Weights of a small transformer language model: RMSNorm before each block, 5916 steps.
Each number is 128 + 24 x the weight over its row's rms, rounded and kept within 0 to 255. Layers, rows and columns count from 0. The size above them is the row's rms in percent of the matrix's.

# layer 4 MLP gate, 256x64, rms 0.162, rows 214-255, columns 0-63
size [ 80  99 107 118 109  87 112 117 110 122 128  98  91 109 114  99 111  90 146  89 100  85  89  89  80 114  92  98 113 115  94  93  92  86 108 118 101  91 103 106  97  99]
[[116 120  71 159  96  85 116 143 151 128 155 153 109 129 156 101 148 115 116 133 116 136 137 194 139  78 116 101 130 146 161 119 145  96 101 110  99 153 119 149 124 146 159 109 135 160 158  96 141 139 101 125 105 108 110 165 147 131  92 145 123 114 113 134]
 [120 148 105  83 156 112 161 111 115 111 167 146 107 134 150 124 185 115 169 113 154 102 139 118 137 160 129 172 113 107 116 191 111 107 124 145 107 142 137 127 128 102 118 141 116 111  85 127 174 112 114 140 100  95  99 107 145 108 111 101 102 146 131 130]
 [107 120  77 111 140  91 162 109 153 108 126 116 134 174  89 125 127  88 109 123 162 118 123 121 165 128  94 137 149 116 128 123 155 113 139 128  99 135 113  87 172 117 150 180 151 127 146 135  78 121 140  99  95 117 151 119 109 141 144  92 120  94 120 117]
 [148 148 161 174 153  81 130 142 149 136  94 115  82 156 112 160 130 127 135 143 105 139 157 122 154 119 165 145 163 125 184 113 119 164 142  95 139 101 153 152 140 157 140 160 155 146 116 133 105 118 125 129 142 138 152 117 133 147 135  97 162 157 163 156]
 [133 127 127 128 103 133 163 104 115 165 157 134 151 128 141  93 110  75 119 163 107 105 123 125 124 122 136 105 112 144 117 131 127  92 119 176  68 135 124 150 141  96 160 129 194 126 145 131 119 141 107 144 140 115 158 147 140  96 148 105 114 188 137 135]
 [136 132 135 136 147 143 141 112 137 137 117 103 146  89 117 131 100 122  89 145 172  82 141 152 149 134 112 131 102 133 133 145 114 144 139 153 161 100 217 142 138 114 137 141 134 118 143 125  82  87 135 123 125 142 108 121 161 118 103 149 139 136 187  92]
 [121 100 111  98 155 138 137 166 157 113 144 121 101 156 103 131 155 104 128 113 122 141 110 104  90 127  92 128 143 159 147 189 161 108 122 148 116 126  95 105 168 140 129 109 146 128 132 125  78  90 148 130  92 131 132 143 103 162 109  83 143 155 108 155]
 [154 136 127  95 160 165 122 115 111 143 141 100 168 155 129 158 152 103 128 161 154  94 158 134 138  77 124 141 148  98 131 158 153 157 134 140  84 119 172 154 118 142 114 113 136 168 136 125 115  99 142  85 119 185 150 139 131 123 147 139 132 116  95 117]
 [ 93 104 123 161 124 158 146 100 144  88 135 148 123  86 125 129 132  95  90 139  95 121 102 153 141 142  92  64 136 129 128 126  98 120 129 132 122 115 120 127 148 106 143  91 147 115 135 157  78 118 120 148 100 158 142 139 137 170 124 169 116 169 165 132]
 [102 152 152 112 115  99 140 140 158 109  92 109 131 140  94 114 171 106 105  98  92 155 115 173 134 128 112 119 108  89 137 136 147 155 107 152 106 122 146 150 126  88 126 145 138 156 102 110 123 196 107 144 153 130 125 121  97 145 135 132 149 151 105  79]
 [125 126 162 146  99 151 107 145 153 101 105 154 107 128 138  82 121 128 125 144 152 141 193  83 162 132 113 137 142 128 127 130 136 107 131 123 106 152 118  97 184 129 149 150 136 125  75 128  87 151 164 111 112 176 141 109 108 129 104 125 158 144 123 150]
 [114 121 116 131 102 136 169  95 151 114 132 135 112 120 154 127 114 145 121 173 141 105 103 137 138 118 137 144  99 126  95 131  64  87 133 158 134 148 140 112 153 185 100  78 106 114 103 102 129 116 135 155 125 126 169 124 151 105 143 134 164 141 180 134]
 [113 137 139 151 123 120 142 157 167 137  92 129 117 127  72 128 152 129  98 186 133 119 150 155 139 143 163 135 162 124 146 151 128  92 190 141  86 147 146 117 130 125  97 157 126 159 128 123 140 117 119 134 108 178 105 106 107 146 114 119 156 137  87 136]
 [139 156 120 136 152 121 111  69 108  99 159 125  99 116 142 142 108  98 114 193 148 122 163  70 150 145 167 117 137 165 165 153  84 113 128 146  95 140 120 139 119 104 132 137 149 141 106 111 146 140 136 128 103 126 141  84 105 131 137 108 110 134 127 102]
 [106 135 141 134 145 157 154  97  87 139 125 163 130 152 121 125 128  80 100 109 137 154 140 144 128 110 109  99 103 150 146  99 120 138 119 127 147 131 111 123  90  95 185 109 104 174 108 117 177 113 157 151 141 158 126 110 152 133 152 125 143 193 133 133]
 [142 106 142 131 123 129 103  97  64 142 144 178 147 147 140 120  86 150 110 123 138 114 110 122 167 120 132 108 146 207  93 112 148 181 141 159 140 152 105 159 114 142 148 102 129 136 107 110 168 117 123 109 120 134 146 111 141 136 120 154 139 136 139 131]
 [123 123 104 123 120 115 140 118 101 130  94 109 117 162  89 161 126 150  93 121 167 117 143 128 180 103 130 152 148 126  87 124 176 131 140 145 127 144 143  93 142 130 121 162 113 153 113  96 152 190 166 139 105 134 154 124 103 144 163 128 165 131 162 115]
 [133 178 114 155 132  85 126 151 117 142 111  86 146 155 148 124  88 111 131 136  87 138 121 124 137 144 166 108 162 154 151 127 108 125 112 160 139 114 110 144 132  92 149 134 150 129  94 125 120 141 185 134 143 104 106 133 102 157 167 115 127 136  69  94]
 [ 92 116 120 115 102 139  98 110 123  58  91 176 133 124 156 132 180 157 135 129 173 146 142 140 156 147 115 166 101 124 110 129 145 145 152 144 115 115 128 147 132 126 151  95 122 126 126 141 160 100 128 135 103  97  68 126 135 161 114 100 115 122 111 126]
 [164 120 145 149 126 128 132 170  92 165 161 140 147 180 138 113 166 132  93  82 129 140 139 142 144 152 141 127 145 136 136 121 200 132 125 104 142 165 163  81 130 112 118 133  84 121  76 137 125 109 145 128 115 127 150 140 122 112 142 129 139 153 141 110]
 [130 119 139  92 100 134 144 150 153 133 119 128 129 178 117 167 149 167 115 175 114  73 130 145 141 145 169 123  92 121 137 138 124 139 125 122 137  86 108 164 153 167  77 147 100 139 135 102 156 143 117 143 146 128 127 135  95 137 152 145 182 110 135 129]
 [ 95 123 193  86 136 125 129 115 133 133 118 110 160 126 177 129 125 164 146  89 147 129 127 132 143 106  92 143 171 175 161 116 100  98 136 123 145 100 130 138 119 114 131 134 116 151  63 130 155 144 163 106 122 115 119 146 120 150 155 131 124 138 146  89]
 [ 81 163 140 123 126 178 127 110 147 124 124  97 111 131 112 131 126 124 121 116 153  98 148 116 114 130  99 155 126 122 121 196 106 159 130 134 177 109 124 122 127 126 132 140 129 107 109 121 133 135 176 133  81 143 137  61 137 106  91 127 150 110 158 164]
 [140  85 155 130 141 143 130  74 140  95 137 111 134  85 141 186 102 120 152 125 159 146 155 165 107 104 141 166  88 117 128 167 132 112 145 125 140 155 124 131 122 116 116 152 115 158 125 123 122 138 120 141 137  93  96 124 136 125 148  91 134  70 168 140]
 [139 163 147 175 152 116  71 117 102  92 107  93 101 161 130 134 141 121 115 148 140 109  62 147 153 152 129 155 145 132 149 114  76 148 125 110 113  80 142 136 135 117 141 119 135 135  99 111 111 139  93 150 110 125 124 107 126 136 114 143 111 170  99 112]
 [122 135  98 147 125 130 117 167 151 106 124 131  80  97 113 121 114 119 122 103 141 133 108 157 110 138 174 140 180  87 127 134 103 153 114  91 153  84 120 110 116 155 160 179 136  80 143 124 146 143 142 128  98 126  97 100 121 115 140 151 143 130 165 162]
 [126 109 121 150 115  81 133 107 168 138 122 128 141 114 114 119 160 158  98 156 140 159 153 135 104 151 133  90 139 100 133 110 102 112 130 171 152 138 131 161 139 158 110 132 150 128  95 148  97 149 128 103  58 184 121 127  87 116 140 134 148 131 147 100]
 [137 189 122 137  95  88 129 166 186 132 123 166 100 142 125 105 155 120 135 112  91 126 127 177  96 125 133 133 113 150 145 116 120 140 138 139 116 133 124 130 101 121 140 123 145 131 110 121 111 144  73 153 138 162 124 108 131 130 116 107 165 119 116 199]
 [151 114 142 118  94 172 118 101 111 156 106  98 120 143 149 141  98 140 146 152 137  96 113 161 152  95 139 140 142 119 129  76 145 117  88 134 182 115 142 117 115 153 160 137 140 141 119 155 187  87 139 136 130 115 119 133 154 145 140 120 131 112 177 164]
 [129 132 161 133 139 127 159 149 146 117 129 167 121 110 110 141  98 106 137 134 160 172 136 138 123 114 107 107 131 120  95 175 117  93 134 121 167 116 143 123  96 174 153 182 139 139  96  85 133 146 136  80 137 129 176 107 124 158 108 116  88 137 137 123]
 [116 100 142  93 142 138 143 122 135 156 196 165 140 141 119 140 148 118 105 165 102 128 104 160 124 117 121 140 124  90  96 136 169 143 118 112 138 153 136 151 151 120 151 156 141 114 122 100 114 143 181 156  85 102 160  99  96 134 155 127  89 112 129 106]
 [ 84 152 160 140 136 148 118 114 140 118 110  87 142 107 133 152 129 114  96 130 162 148 122 140 110 145 147 124 146 123 113 121 150  64 118 114 129 128 115 118 123 122 134 166 125 137 112  98 120  74 114 199  69 141  93 130 132 105 138 117 116 100 166 145]
 [128 132 131 148 150  89 131 155  94 111 132 142 136 122 129 172 117 147 106 170 104 150 159 174 116 134 141 164 139  83 137 152 109 178 117 113 149 101 164 161 108 115 159 108 138 146 104 128 140 179 113 106 150 113 148 116 134 115 148 142 116  77 131 154]
 [127 118 159 118 141 113 175 138 130 130 153 109 119 173 133 124 136  96 151  95 138 158 106 114 138 151 128 115 146 152 155 102 119 153 115 126 100 119 106  95 145 139 170 118 166 141 124 107 119 108 139 105 139  67 151 134  64 157 155 159 131 104 113  85]
 [108 153 139 132 145 109  93 123  66 137 154 112 114 129  98 153 168  99 118 156 155 140 134  93 136 117 144 117 128 121  98 128 117 116 155 141  86 129 120 117  98 172 151 162 122 122 107 125 120  83 129 175 120 129  71 170 137 134 122 173 140 129 134 112]
 [179 135 125 170 146 123 131 157 109 135 140 153 133 135 121 118  94 116  86  64  97 113 115 125 121 110 115  97 133 111  71 104 104 149 167 126 142 128 133 134 134 109 115 162 104 155 148 116 159 133 128 135  77 110 108 118  89  88 145 123 132 140 161 125]
 [145 111 118 117  99 120 126 167 101 115 195 135 134 132 113  90 149 152 143 159 189 117 113 112  79 108 123 125 106 140 123 167 147 148 143 121 140 120 122 120 109  90 148 109 146 125 138 141 141 136  89 107  89  92 139 114  94 159 141 118 117 142 127 177]
 [139 145 105 139 135 134 144  92 133 104 110 127 127 126 124 166 145 153  97  90 130 178 126  66 160 161 133 109 116 135 113 133 113 129 119 129 171 137 164  90 154 131 141 123 177  96 151  93 129 108 122 115 117 155 111  93 108 111 147 168 128 130 148  81]
 [106 109 147 144 107 116 117 108 163 142 101 123 130 115 180 122 124 104 139 102 114 128 130 126 191  97 138 128 109 130 166 131 120 149 112 153  78 149 139 106 134 120 128 153 185 133 143 135 115 144  86 100 125 133 144 182 149 114 147 115 139 122 151  70]
 [123 162 129 161  99 109  99  99 159 170 149 137 128 112 121 105 120  97 120 123 130 121 107 141 120 102 153 129 136 110 111  83 138 146 123 104 151 153 154 143  95  79 163 130 137 113 107  74 126 153 133 166 137  88 126 138 151 100 161 148  88  98 162 113]
 [ 94  77 141 131  92  99 134 105 134 136 131 165 118 130 128 142 130 137  93 155 178 122 104 139 130  97 118 126 123 141 123 118 178 120 142 169 117 144 159 121 137 133 129 106 109 141 100 155 163 109  95 174 108 127  73 121 156 108 127 120 167 165 154 141]
 [110 146 116 124 128 110 115 187 136 105 139  93  88 122 131 142 150 105 121 137 135 108 127 121 119 195 130  96  98 145 122 127 126 132 103 169 106 126 134 141 128 157 147 112 114 136 148 133 120 153 131 135  57 173 157 157  99  84 148 106  96 131 125 105]]